Weights of a small GPT-style language model, trained from scratch on English Wikipedia.
Training: a variant of Adam for these matrices, 720M tokens, 15135 steps.
Each number is 500 + 25 x the weight over the matrix's rms, rounded and kept within 0 to 999. Layers, rows and columns count from 0. Numbers have three digits each.

# layer 5 MLP gate, 1024x256, rms 0.117, rows 516-587, columns 128-191
486567463494539545501541491531500532470483489494502497459516527456506464520476494466474495448471475514533467509477475528564516521491509492442463516460500500535516505497517510523520500542502577
530479505474488495491519535513487499508518534527526496437496463472527506510554571514494462476461512530505498500517549531476483589530481504480524478482524531534508534490513495526498500474527502
515495520515474496481483544488482515514467474530447446519487459478503511496531516555476504463504492508485495523519498452521465520498495434506479536482469479552472505513490466499535503500481506
510542463476460460502503472490526510553529479538459565507474538526506480492483498484544504533516495548491525478485532499542515537508533477477495543504556496488480500530507508470500523503496452
522443506515486549456518524490500495473462507487493487516494509493461476530450503499482509484486484505482517448513479515576488542502471498528468461498522472523521503472506447495473491505514501
469496507497426506500534531501508532545462496506423501487472504536506458500535489464495455499517562486496481498469549524528521494477496516500455501462518499517496491520503482509460492536549456
452502509509473487477497560485530497501494499506456495483508467546546486519529529487495484518511529483519471480496494520490460525527491482491468534499505508502489482511498501523497496472534530
551477464512517501467522497508509513509448481481473512539490494499492519519462512508478538445507503556480510458492557491486490493497486514526470525498500520540488437524529489525496541486478553
535504539546536545523508516544477493508448512505477521498491519545522448487494512503497507514495495475546517516513473468465464501509523522505509536507514483508501460512486476514503495536523508
520490490479495513478512494548493491500499508506528484466491516526468465474548527471530476553439495519495498502502479487507503508511462480475475533513553479536494515513475522498454544519496433
496519474461505504468494509489493488576436481497470498484488476471499491500524513477462507526475478475519533485526459515595541498489482474501444472513548492479479493478497542536473522500475455
524489442465460538512529522468458506488476449463467512466488446479484439486543499473527515493494513494497497475499463522507452461480539470495477502487513509503474475479487486473472527490464546
499503527517530510481511482508528482543492538514516517475541492508503457459538490512523534543523445534507493503500494499504472481518501491498520447509510508497512474501514519502553505529531511
522505501497491513522524499483512503567497493484522497501499526494484491495497499490477495509495488489547485516480509537511495521476515522474518514453471523524498502485513484451504522479494532
505514514521519526500514507487506516507499488513495512528524535504473511489520496519527516522504471530497504448471508452501511529571536492508477494474492512549492479538478530524455484508467557
526433530432457529495500475447489543525461516513506493477467538489569511527500523472555493508480482508539491522448465476481481500567528518530481540478520495522465488518472515505447525500502513
514477483488484518480499468552474524455523489483508544476463550504518494447508511501505509507483461495512523487459482481512447511485471534469506501480520465501496502519503516527506518521498468
515469476510484565496510474481492465491479511558510524459492514521461447460502464508569534498509472473506491497534506495477459486496493491495423482417485501534518517463494484499472470511484517
521480536522502527500514495494495499480507488441505489493527461471505472522509538547461479452511546524528481490497507532470517494515463513504483504445463530497533494502501522518465487477511497
511539503484515509466537530447526482484520482553512491506544458520495480453520482545471466467497482519500468487495546510455503517548526485491499476498512527480497518458522533510499469497508512
535525488491488544481508527506455512537499495518465473506516516501469497520455478520485522525528470500517516458484520464494483518537513505462495480550477473526496487502495520505497521472503504
512497530514504486472529496492500484523522532511493507473508469466539474520485484468513494469541493552561496494470506479503493484520511504474472433501519560455518503498521500499483466471512539
535511515523509518495550521491516550565478469469502531503493480471489490510514541534480476510510569547510495519435524461497486473540540495539463496490475505517494490456474547462480486479520527
462509489451508506512507515499484429476503495489485488478545500517510476502480524436496505477572498517482485486484483465510494477507495515457489477540514509508541475493463519524529527490519487
499491489504500526465506487477508531506509509539483488471493525483515485497494497494498515505516511472496495424481517491488484517507515464472512471495467494476526470477473519488480525462521472
519508523491498508439516484506537484532525514505531507532522488507529528508543482497485494476493487562520499530508506482519506516553527475469481502467518510494520486463466503467521464505440488
508544475505526460483534520460494512501457532495488495497508532562519498524524536499489503497529479522455464497496525435526490519506555496491522536480481498536524481514505513527495494496501504
554470452511454488545513463515484489494468515485487476549507469456508541486438496479506500479530478488538504501505495518508440504514547433543495447435501493495492501552492546551479475526502529
517468465451486501450515511551485487528493483549509524492472489490498476523476476482510525502506509484523497456524522438475483501469548519516483483507534466513523465503491505487467524472514491
486504483483479513478505536500509481496464513508511520489490513496490455522552422495438487488545505512515500487500509538495480463509508509489516513460508481492466508504517504465480507517505488
497525534487484495481533543510458494483476485502512554498498517499508482463515485461528613534526463519521483500528480456519522509552516513479490513450495503523461511484506514503486463493472508
499534474521441493482515464489455517523502493492476527490509501473524472522536487474477502514572483503562514498510472512531488505501507459506491494506504538489527500465474510487445526489472495
477508513480470466488502528484482521498496473504476489471505485484502482461491456502526495538496479494544524520505520462486458505467537498471447505469448475469491456508489547487476500494521495
544511479485480516501522535497518507482461546534465553505490452527505471511529510482497525500489519499563502473477492470531491489522472477511454552503480524454544505545514532517469505497444495
491491498500506508471536508503536472500473493491500530475519499509503488478470436472435554519482485527507500469471524492461444489535536505517488528506506459510548497508494505490489514502544513
481543514495466544487513466523536482534500517475508493527526510488529496512552474503476480532529483506530454541499505517478465497462521493500522497506458539506477495456509487528478503515491482
499497506497488453481505457496515520497471475460519508496520487554484463490535536502516511495534451511463484498522536503521479495512548470461457500501516500503491508505503479497521511525491500
478521491507516482449495460508527557475478501522496507480475449487465504509497522517474529513469466505519481524536538470556498460539498485507489492499512463523550487512471523512521535467475523
459506500517487485501510470494474489497523483494457502448498493550495481439492489496442509493518473517545522496482563460505493505480500497521507482484547515474489482497467500512486551493499504
568500539485477527474509509532512512505491504568502489510514542491466491515511498458458498452479461499513482445516461426491452498508489500475514537438534493496507513504475475452461554492539466
514485486516448463511534472474475523519464492539448504435481503485520507521503511491529495505499515519554521529519510450580499523424479472494445524482456513487487533513501523519512526527487488
490527469484466552507499516457496546508484503503514535494487508476465489544527536534503521453497493509474471464531514515466517539484507457480497479498514516497482492500482532494492531533446491
539529497541485484481522500515491495503469506524495484496466476466461522513468497533509461479499501447505469497506460485466447512521477525514477469496502502505498472517505523478477499483503522
462528486492488517504538540470495568514498483469512540451488516491486468461510522488483511483549504490491454487472519493482477468504481484484428505482499504531487524487472513475447541497471584
485469491479468524469488461500516579511473510504474481519510496503499494483538519492506494477479544502529497449489500479527518523541517487467526507504506518489510499492545492476489497497505491
499530480554531496498497482532487508526484518534496511487492505490476505455490491525507497448503505483486471505524555497514492484495550538495489436509516458473507476528485466493456521468457565
527507478531490481522508508538512450450482523545507496483461428552496477473502547503486515476513480481543520477515501463518491468478507501501458511511531507519470505496547476516504497535490512
481481498534541507478516475516513516488511491530534519481517497517536430476536478510496520490531508512509521511509487504472491535479498457484454524509447540478529468475505482452501522473472495
503520485469493513496505502545541529467528496544502455496439441502506471513469484493495520511518536477473501517502514509485461494464502528455487544523518542538518458481519517470482512501500503
514536493501510482500497494441477551482521517503526475494495508526534530465518497496488521482477443496524504490517518498507491498491540470510484474497531524489460504505569494543478531470449473
498480482479508538556540529504487534483489467519463511490494510512478442519522498486474512508474503459527535517483517521454485494522515526473560514462488527495517499475505515522459459476503498
528505429566515508497527494502545490554480477523521499485484504478513481484477533537475500504540468469493501509514509492537483531524474477500474511484488465521487498507521504528449513504520490
560481492484447501454527493499506542505422511528475529493484512504505498535513460454512526487494479527505487460487511511517536504435462490495494488475500464507507482466478505498453541536516491
477467526512488518483514445518473481499492490526466522440522512548487445525480492492490500494486485486490520454499535490513524494557477499507488489431528512551559461496501516529460488529522511
482472506526475457475495478529450459488470463544447500483495503455492470460510491543506516501512477498476506480535494527473468521480497485467545522549479460519514473512486478522486501557509484
533484456497492525517513470500502505495497522539518515456528519534486482480538498482449553496531480511469483432517530470505422534546507513506510473506474488478499501470476482489473499534520532
467488481499469513500538481494474530535502451489504533470486510502505457507519532513506454462528536513496460522539496498466524495516493482487452470506482568523512482503515496462507488500510443
485463537509491493441548523474430567461498504495515504472527479521509497489508454500526500507489477538536501484486515520513495538486534517473508477493496511522502467469503507469494495513483518
523475522500524510481506509499483521513515523480516517478490465517426489509510515523466496513521454511538483532572511525506482500538516538471480492435503492515476494527507476540507526495441513
542514478485515538483504520502488490467497515485511509483486438490477469526506491526532466506491536496503476442560486482504491499496515519525481486466520524486492462576482512449486474509531491
480481508498496530493508530463499519470507501509499504512507526533498484473543526491512503510521521528508511502542486482464488510534488486506508505467490500509500523522522485502477491481490478
541528534433489476488499529503528467488466512507480481481458454515499479545503498478489513534494466506521480505514443463493499541486472545495519488481513512510483503507494524548483487520485521
552493503486499472509518556487508485497467499517545498525469487477526480493505466510521476457494468529529532518504533498493496477512498493540467513487583479505449502527517509497492484483503507
516456510458487512498532513503497518505510549523484479505504492489520478446524461518460491480489490558528505500456565484478504465520495495470528508528457505507481447527515496482458517469502486
524478556519479472517513530515490476507489474511469492506507512501489467523496459498457480530541517516533506466529482521461521494530540487481493512522514479468465448468499494501526474495479475
510487504507478504504537466515489539546526509489489530474500459511445514527492539470551518506501543514494509483519501492491460510514526479541504523517505527480530485501505497510476512537431500
519500492499524487501510518526486508539510456475499538483525492483516516527495473509501518486502529496488489465512482524475478503498510475514516482508526475514503476486527482488484532463522494
498492536471470465461531502545504481499487520524470520460511545537476482467475479490539524485524512502502523503489514517465513520490502511497505494498475476498487526512512492503475526505440458
488528531447509469474527488511503448481465533499455514510483507487498515514481511466508491467562454490512493510504492501498492502513497472415444480500525479540514511500513499517485523499467511
506509519542533535481522495475494479487455471517502523477498479493496482501487472514513513474475459484507510502475512510520531534527525550538434466480494482505529497509509532517501475468502500
491555439494493481476514531513511501464490519478516492488492504478511480528523513487521524532499489481530499459493535524494478485537540492496535500500497483534512501541476511462487505506500481
513535464490497524508515501459492468464458535522481452530504505469483500527484468505496541540458480532488498498515518520474511525501485528469503497492476521488558461512481534488465469530514518
# layer 5 MLP up, 1024x256, rms 0.113, rows 516-586, columns 128-191
498502509546496513496512490505491471520478510483517537521487477493563514480479490459528506489501504490533469499506450534532535549474502531555484476494513519521489553439534465483513472522524490
497525490524526494492489488523496509537520490500525459487486458563510457549519510521461492462486492533495495485469472507494492491481476538448515497528487441493532503492503493502503451447494517
474519523535489497510509493473477484518460507499476458457503496496492490482543513492480448504463445470546485505456477524497482531497503526495514482505517517474543496543478450515499475498501479
464525468495508516534483558489509480488538490506503498471501517538494518454538497507532554503481548523460496506515513493482485513466505479516521518489490536469497478480513487535509492518486481
463499502473475508555494435495462519504485508471511520491521501507492467472493469506448525501493502496499494496532442505472521469509503482514510491528504490485464514473501492526479491498480475
488526533455518531506478481467503482463526512505472567503500548499529522472549481456475533523534459493512522470505523534532531461502502482509467524517492477443440425472513516490478487477445485
518480485552526500475491522495501486513502483510504538541496494478501501504515518514479511497529506460508447440510514499464495500500483522518502495517503498548515446484544468531534463543465467
513494520529507501488510472479530519511474526509497461481481530539551479521471483509491559493482563473487511463453506563474482500544556491498549519523508497474512512507475497518511449503438460
529477514498495473511523512490521478505514502512491457482566486519524519456511499487536545486439492488520477514447488527489468509488505456516429473459495458533507462513490503514508471526504479
491501521498567496490509530512503458491502524490517455494509533544497490453462525502507517531520472451542521514499519490528476496514503508483526457491517505540497479503504492490487457485506518
517496478500526475536483490479493509496477424494480449506480452520502488421510456525473502477475468518492462505492551493507506494526499510497526546481501497499451505494526521467527526489511505
499497487493489516531505469545501525468467496497519495483531491478496517489471567475511527465494533457504527525500466450480488543478474550550506497490506533560507500516514480533495493462467549
499482480509547482499497506484506505471532466489513484455508500494505486519453486574482514522509472501528464502541552527471480477504488516467464529497481469515520493494476539503490486494514554
474511473519488467542496515537527497561478504513509471562498474469443527493502534495492516536514544535494500496505511510501528496475478514485483538541524499475510447487501466500553488474508511
498494523466508520500477449466489498510475462472499496560540512539537486475485507454524504479474497515466488468538491465476470510476489505503507515484521553508466567527501509527500469553500526
515550525484489525483519470524494544497470503583473489495522544511471476547493482457468513542475516499554519480489493491496483493530512512496537492502489512505470538531517519526498478475523494
503545513492496515475496460490493519480521462466499531485507513469554475510507520479497499473461531478502522550477510503529507454498507490461526515479490512484468474492480485527512498547517487
506505490489506484467505489542502481487502511493467497518470477475490518506502534492477484513499519482514507485491506490485499510520516530459482463518505534506516480500522480471477471551451473
505501550515497514432520499537504543517507489470531455505497505500472498515508492493496519469529469496482528515482460490552496476478476543472540511504493470474504484544497512519470525474524471
543535472454494512534504536478479512531471495514477514502488528474469460505477526465506497502487487492548488510463469538521476491462476521510516508504518458488467517543525464517522473470484493
453473443474495461486485492528508506482470503497517512534526463482493480541530524471510506523515494481514509494520488532506522499520533490531509503475482531541500468487510487463487485504475451
472494521533510505498493489571469497493473519513515488500509475521488472501485503520484513510514503515495529499474498501502517489523514484457493478466527461523491497457494488453465438514463486
486527471492529489462500453494519521521465505516484495544503479486473483479515537509524512490471471489492497464501531493484500505484526507506497517490516510502502486525536506525496522521459490
475470487482509427542498482543493508493520504424517501484494506503566456517509506562514500486543491520518440509491491490556494514466483517470490537517465501490548483473512520478486492473502537
479437478507507507488501500513527456511480507517482511484489516527529486587522505529473476512468498517486519547522507489479525473498473498511449524499492531567502476522521507468516483521492494
506513500530442504509496487463448549499520480527508486511487528495532509485493478504466511528433487536541487559484472482482545531469502475541480532490518481497461528542496511492472549513511570
506492524496491510494491535515470490516509528460513501513465472454545495516523532503527500487542515510496476525486512529543519485492505489484507501578490518474481495531548465500576524499479539
486464504526458490494494491507516532526517511453531506502504504504545505572482506534528516468519487529536476472474481450526504467499488491530476511517510515500491500529505481506478497484504519
471529562509515519503515518496528486488488514461465565482503491475479508566479463507514529498492461527519487495488499535531509513488508516536498500515510486488513503521545509491489507533518476
517486486486472490427537457517484491551534525522473548518508496511441497499535518528509451514492538490511510551509493470584545495495486501499477535533512532505535526490471508545525482510489534
458526479492517496524526482468517509510500449521506527521520529478464500508499516474503510554516514484536480492461519493521512518491544455515506484499499502425476481555456492499528467485457492
478470500546505472496524505451506508514499476466524522464507445518496464527506486480535483521506465512517483523509508506500488510480485512459506520499483538504469476443496520488558492499497497
512481513484504499447499500513529489474462561495516541512496514445487484508482501497525504520516481486505537495498503500516423538509496496518506465478531464456492539488545506522480461478495479
521516489536527500518492504517496481472505472486492517449520497507484466496517486511497528519450469473476509490517488495450516493487493499487543504489491542549503520473464542521528462485477522
519490507499495474486482494501482489504505506545498497500520511502537479500514515498539495545539498487519470563493522459514515499485494508482489471494524529529506492491535513485519510510472482
455464494496485507544498530466503474488472472496526521525455500539482501518518510506539480530509506481510481492528487518470494502497468523528457460497456530468520492514519491538499474507453523
466471493447490506512476479491491515448519477526489490516514505492474502522485493503518543571532497499499516498491444507552527522456495491505498484498512503483471478467489483537555492510464493
499503528486486493478483499529481499504514515500564519515518477456511454487467476484513513478480490509524508477479500484509471518461509559481460558517467461481543479534494532493501464482540522
496437537510456482517501487538455495463490508485499494491524492490552511476522527521503489518526538498517474555503472504502483531501514490488518526491528548516517489488503477507462494532509466
516491516515450526526505512507477456541496494496509467489497537519496460484522516514514499548486488498468482522509530498528486519463511477520526520498481509511521478470480477496473496485508482
506456511497538479505500503527485492428480532479535520469468513537472517507466413486520501494498513492490499484495504490504518461533503509491502489482527491487446516467468537519478533536491526
510489450506478512472496486516485509480484498539510471508484499476511553487477523489471478505467436482473474506496497506503477486498476513493524525517417474524529473514514504484547524483483525
520515515469483490492497471507498472502484496484495553476493454483489473481458491502477513528516448521516520524513444466510539484527473496511498507463539478484519514513464499534469536551481531
529498458516512538517491536501482502481497510467494485504504509477517509514506504499563486477487516494515535509487491531513506504469520508519510535523498466542483527469507459475447503521517490
505498458541493498505523494452492469526505502555526513502508478495488540512501465502537498459478546489522492492547478522471447493548488488495525423476504517500516518513528522525546461501504470
533502497480515499511505537527489483461511487485471474496475508495523536459429510486510525466484489488495507467476542475495524509512501519513546476473540487551529524516495501524496502452480491
476529498525530542476515443479539494501520498467523514494507534493496485490526515494499523475518474487527524502497507473499494499507482506527543548502509509524527470531479496469518459477472539
480568528506500515466488498523503509535499524444505515487471507511514503513534439515468455482523546547484486509489517541470506507472491546504497464475520514539483492491539477474506483496493498
477472519484459467455489500466523474494515537523487458454468497575448498532507473524496508493488480495525530528457454483513519505452541458533511521460509511560472497484473503467458501528459504
474496506478507516466492501492496512465485470495462463503517499489512508516481486505477525496529449488517460498482507492512480458487467510484566488490554507516494477506492508546510488468529456
459540527505525523506480504533470538467479523487477484515524532500490488541541525536481480500514541492532504497479523524434487450461448549459512532502487516515490509535552545527497521529501474
488462488480504474479499515499455511491484533544517514484495419523460486488482509495538504513468504547508468512490480506518534526546536503484508485499455503492512502543513489503508474496466533
480542540480505512474494513539530504467511487518531473498515548462506521537457489476513523525489510497506472473498519511475458508519479538481552479502521504506505498484470542503465488490532480
519501570509522524514512507496493510512558556530494514500508519500508503478499511494498494499503500492456470508539521495512498482507496519540541497482527563489505514505553481492493512520479495
508470490496528464506509497499519477487517519498472495479514474521493524524464497522491483483475546542436526494487513482467474494484484466501529473515436489499489526533480489484481524506506505
536496487515546542524481504492468471481534497499511476486505529472509477515525502501508522524509453530504481525501509571502499519489535485518483511553512467453511492532526471532495539444452483
437442504521463466505487507503520509487442478584409483501488516532516497484518477522451502472471449504466481530511492490529535500482514469503513503487490514481497538476538472519512447487449482
511510470482510475516504539533470511445519521516558495498496502516535471512444441501527485448520483515520478503550480512499501508497494551466521479486484536466520516435527508447515507516512540
512515495527553523475493533477558487483539490517481535498509538535476546462501510496424483468463487514466485492520490499474501517529461500466523481504489523499555525489507517507492502501507507
479472493489478462510491501503495517539471515531494506497469481461504469488478556505472546511457517478491513512566453526478491513535506473476515503524513474503519536488509491497518452498484485
498546480516501496519508515490458525468460455467438473475472483458532477512450501531455499501490491540530449518475510526501508499483481518514571523491491508494527493507464524513466483456498511
508519498485529512503507485485517520463507500519478501525501478528498460502444484482507502460502459543497480500528493483497498455500469438498513545497505519519480536503444497493504495499484491
524538465446483481509469530520522508521506522493484421497491472516517459512514491514524469520504486510494525525471534514515489522504496519547538512485528505521488485533516511501496500479492459
521502516475533511508496517498501461510485532500501447506482500498522506519480485459534495478501522514504502456474486482512513498481480509545514490477485478490504500498535489468528502532523521
479493500543486491505515494548493451536507520468521437520507500477520501477505502532485504493488514503488492444516492437536527517497515473546499474512538502505528472486490451502498523544506525
537510498540485441487512495489521465468490521486542530517496468523532534482510495509513497488513506489467521495511511471472512529475486500534454465513450474540515476496531494500498454534500557
486498555494495468464494506535492514500487492501494467492520516509516514518504506511505484500531469457533512489534508498546492492534505493496525504504544496481508479464493494490469476474514559
509522492528533499507523458462474505520485497501470487538523535515477518482507465529496510485549507462508465558487489495484470506494489495510485498507499511515543487489512498474484487472507484
516492519509505474462492531528495488473498510488509533485515515511493539526470462495459504491483474495518480456502488518470489495531490526484523540499516512467508495497458525478457475518465492
548478485504543494522517446500482506472509482523514518496471501522493483497489491486502454545457488520506468538492523489486479523546539528497501499513527483472510553533498525500505506499489462
498529521503467535496484485505496497508532506486498478491499549526515488475506476512472481530504505533465477480472504476477498511508511515499507467500490509505529501496512474545504536523516518
# layer 5 MLP down (transposed), 1024x256, rms 0.115, rows 516-586, columns 128-191
486539513493487505462465489507480513484518477489555467470467508492505517459531515499527476464517434495503470509525450491496528531503491525484504516522482522504498471496473493502508479509505484
503464454445531478507495498518513513486518526502528515529505515473512526476552505516489466477505525481536466508526480532529472563528521488474527483509510527499524502520530469511466516534501479
552477530476468497478475518487481522516489501491489490504531515512506514455434483471528485469468506534476500476500497488513521493490481492464521496496548475479503457474475505495477491475507497
477479534494481505505495484494553534509511524530510509538454474469488478501487512494476537506499545460514459499518480521501539452495494447501501472503482532515465532465466473499502474516509490
538533520481509491485515502454493432500468527509482559500508533472505495476512500506525473499530507493472544497491531514511476469530485508533487479477457478516485495513485442543514466513478531
497461526485517562516525501449519539507474502459480518495526493486515511500499540470550445491447544481467504545500549503523505486523551484481488519545501518513447497535487491556505518456466505
480469456525519520523526509481516467463500455457510498455548494547482462508494515516501538482501483511537536519468482505480499490535522441545473477468503522509513500502516519485494491533490499
473539504499492524469514541502526468511460496501472499476472508513480516516494494475545535466509508504509514507531488522503535461520484523476497547527524509444507464523478480489511527469506464
515508519507465492486487505486506475522485491489499494494551503505495496581519513510508496481486509491483504460575493495448506546524502491511506521481462478546462437522528492524486511490502494
459499535454468524459504522507518555514514486509498520505516492506463466484485460478486535499445474510511506536548482521509487544513488502504522494508530481467477480504494526501473496511475459
466504495508489518490519520515544490517543486484502492460479508514488569484477523535453517517519447518490508522480510535545472529487510474516489499486498489471501518462503479506503495484521482
531533488493507543464521501529516478548503523529511458519556498495516467488534393497537467522519529506498519493536535511483534511460512511468499487480499515501507483519479547492540529513501460
491454500477472519474518530483522482499512503509535481521475522453480506489512494525535520517474487470481517486493489491484492497508510476439487468504487524531523510551497468504534546536524477
466513507504456491503488482495559489504506448556494538515441498550496507501470487487510496506568509508463477489494508492530546503465536537534543502488520492489512507485487529543475515451497456
472488500472447443476495519471495546490478483541495591482527479486504509498499507490531512537519495508487480496483442482533529476538487440485512460517504486530433496522520510518504514541509483
513463495486510498476498523496500505519497531499487523535489502522486483475488536521510497491503504477501539553483535472522488496501509507486502471495505518520507518527500505517453544502527486
489499481468501476505520487534514468481480457456512486490508498466504482476534523492519486470515493445507501478485483528480473483465482462501527478477493546532433485453479519464522476517504506
498503503502518496480520483490461538491487491569532457498494512483516523513486522505518486504548479520502484476504491509525505475503488498476492497542509502510515515500490514492505496569527497
546503462532485543495489500492485524495534528463523516508405450473510492509514537485476481548511510523506520480515526494502502482519495508510458472523515510472497533505504523517541457482497502
475500488500480471523503517551517469526486499481477485548499490478535496470446500477497500483477494506509476493478532476482515488532512504455485490486503471516496547502496487545514505552517528
456482529537466480475557457487530483460486475497503488514545482498491468505531496454482481498506524482448507480537520472495500502516491557527498514481497523492515480540488515483522507489492501
494474519493480488503476516477488506496502489527482518486530481525486464499558500502491480477527483481456524540486516555495473498511517488528518485488501471514541537507530491511486464515453530
533503526522456498474460503467532476477483503518520459489513499533541507496525498491472503508519518498482473512427520488519491518487479485545507533493489512494535476481464484450448516494550506
465500517491491496494506500477492491503504504534494484434529528507495500488440513535515495503501505488507469489529538504492469554485538502447508464466414515497512499489519480522482462508523480
539532481467472537569544538509526558492505519547494504490495508516515528493511466525520517483484531480527522514481483513499514489481523540528499484542467518498467496498535479497476529509465492
495475526524460508506540513485484492509535497492550521484509540501516519465480533530522456506491540536492463487507500515475473463463477488496521498547485505486494474532516499493485530470489515
473501498497516506472530480532475489517470476478513496480505496510458513500455503499481538503504479505492544510508510505485476510523427499481524533470540458521518506487510511500468540529489481
478526484561497512474510506519547516519521497465459463487480501523509523467521513465512514501501527513455535507548501512512560495471518557503508513515499518491541498543506496494518486480512508
555482463508517515481506491512493479477536513497489496472520498483521544456512495494512518508499509508469504511476552495509529476525501505520483511478490491501493505507527500477473434509454517
514515522462475475491527492517489509513524478500519481502514515501446492521527502475535535497471481485565497525522525489504539478511488481480476498497508483498525484501515539511515496462512515
535494474454498488468485504515522501497512495456496505491462465480529542509509523520488489543475477459501502497526486527437500519518500474483502554523495496501467527461568537485509497497523508
507470510537510518489482511516503492486489473522503506503551481520503511513494546470517494532505494520572474513507539503495550513496554445477522477500537463524510479483476510502538529478515522
510506569476488495493527528556510520548507487524500461455504479477501496486491535506476448527492501481498489544482488509477503486472503501491480499523449514432525482525421484506534542540460447
464530481574533461514511502516517507468507493507478534478496486523471494529568485498492556507493518511461514514472544532470485565504554497461529522505507472487486511534476505527507508501499467
514542488516480508477489510473504463487505496508495513470476473499509483479484497501490518488487503489476541512493559496497477498520512503472486515481492505508492449471509470502499492484567522
509472489482504505481529525537495508514500488465517531468502501476495495492503535486472489472492445533508511487498523509486497459467489486533518505490544511553529468509504471433501545482519524
495494509519506519496504509522512519526505523479539505476481534461465512491532468505503502457448513477512514533514481483506488558511549468444490483520530477504496527490548538468463490521471495
480504461487531495461523498511492534517513515462540496496515452515483461500447548460507439513472490523526496477492489488514479519503523497485523537477539494484461519480497498488491508495557472
498479529518504463448504480499501512493487450503497448544562475569470482516503531539511558476511515503453503512491483502504490431495501526501533539517516497485500508524495535451464497475477523
507464506500481513475458520521517506489477525496479500505528475472486491473493507507542505498461487484493491505501469522464605496489499525445513510494469482445497549490480479489516529480498535
512524513531487524548535495527495513508481525486487536504480459541508511494524483522505501463502485470521471514510493484510475494483480476506470497522518537517534473483514469487466493496498500
492525500488495508495515500467496524511536456478548455495500478467501517536498491513486470496514460506536536521489527522516503490494499521504505510501495497476465514498498524475500508505510532
518517506472528483463507481505521479501452536488460483494487505483472545500504482485508474533512495508524516511490470495449509489498484513476483514512533489458469508513523495470472481491466491
465506511487548446458561526456480495452531501516509477500468503507521491513520454494478472477503539460502493538474495501496448503508459487508530503524475527483526472499542518452498531522470534
513560523447475476510509509470514463533526505485538530548516529481529490483496534478465497499486488517467540497491490482475498497512515525519483515487525491494509536532484518534472531532518493
498498476498493487534485496467501505529486533487559497508531478490491507542525521497490430518492546516523480511514562469506480491516508506488542524522521482498487519507518515503515531460496521
510499479472522496487513485522491493504516500487475479484464509502488490494461470538503444508474506499484508435512480498453521530512499462482505471512451499456479502473506489483481472474498528
533508484488524514494543490505428511508478492525496506506521488517495489504526565528502566499474488489510518513503494511503495536465505490527505529483534522530504495481511531512455496514454477
491506501495524498486515537480488486505468555571483455511462486467511525498515500500470515462544510476507485556489479507509498485506504516512497565513485554449456500491438522481475518487491511
517475520495493516498460499493514485525528512530558498495518515505535472501524466524481475547501502505517498516485536500496523452461517513518519484573451501499538482525483528490491481476531496
562468467426513483513487519526499456534507498530492503489521471542496507497510479485522517534498545494494518495526538519482492545464572498525519505503482546506514505481464499497487538513501497
510503517470530513523514486540535517518500525461519447507490490457486486482518516475489491519507461447494462490557530511527492513498458508504474508498468483528472445493465527530479530483513483
493511490523481476523503500518482483506494438534554487534574473471543502510479488501439523514504515478476531539481518504522440494501467517510521485492485499504466488478501503473484485542485535
447529459517506470462481484505503520493479515479520482458540474484540491474530546480510490508529492446487514558520544502561529473516524505480501515480511471458545490514461529498518471502480526
534488506508511486472484489495511483543537510492532555483563518475499487543451488519485481496488535514505507515528487451520502475526504534528488490494506501488492510503531442433485510458476501
511488543521509503519492492482494475531512495449485532508447501525467510526531515499466496492492483500504503489522496496507528502497485514497513481509515506493533499522448477500525532468515497
461501482499518467517525498448493477518533478548465475492499512478449475470529522517464471510492465556474510499516496512461485498516487471518496534500522529502472492516513532462490462495478469
472545498534517506499488506495537484498503485538482482511479504458563519484500484503526499510457505539528465491530490515484478442488476519454489499512485471515445517452468501502514505507472537
554486501502526482490515477521451493521483473522489480475470494452515470515482486513487477518564472517478524499542493497484467482519484521496441510507527507519453514526520458497480471507544496
518514539481499516501529544473497495503477526487524521510506544491511509494497514508501475522464494495509485516525505484517472466564505518518484470507494558457522508498484480520458486501512491
499466459492511480490497462508493521529448475515524526495538529508512498475531449483503545463511516493497502498476532494515497519461490539496504500487517516512482455494510519512465523473497527
448516496514541470506516499470510481499515489484511502449468528497505504525530484492502505498500504497536487544488525529463493531451472507486495506491480469548479529506505486508510493519463510
485526486514505508483514486465508524536514467485459515517495486492504513494503546457519473547487530481496459500517479472484522505520519515480487463453488490489502515511535535466553488528526524
508515459439518496465465522529514491486539531449529519484494508520512547513525492544527527528497491506528485530434527474491499488504449487517517479447433521527556501458510488480496502458456471
500493488515536485522453518536511468504501536489474478492494483540513503494524491483512518510503509489508510492475529527508532522455479470543513507522499482517516516515533522531533485483503531
461489517509512520538492485514495536499503494534472489476572485496512498504482529542481513486490536499545468518497455498522546509519524537472493511499499555434515479504516479508466520467487528
453463504496544477526484497477515528511498477504508545485542513471520503502488529522495483537482507488502605512476515486485503496510486525483541504481437491507525542513514455512473504490470523
494515553481511532518534530503547515504468495505505515499531517456484509445489507470499527483435491502472501534512495482532481495502473481496520495520498486503508468491484489549499520527487465
522494525510538494476519536536525459499532510445546505495488506479521534508497517543508463466512499510469481509526504504489454472495490513467492489453513495499505487524516488501516435512536549
471462455501450469507483500479501440523521470510536506506508497474585495507421508490525476483469460526489530507481461479489479494509514446508474503463465500500512501458463489473493494503489513
476485509506535460474489500544501535483496500501489509568499491490483497507473509480477452483522508498508501518527490510508497523483480471478491543528547495499527520508506552535501510518489486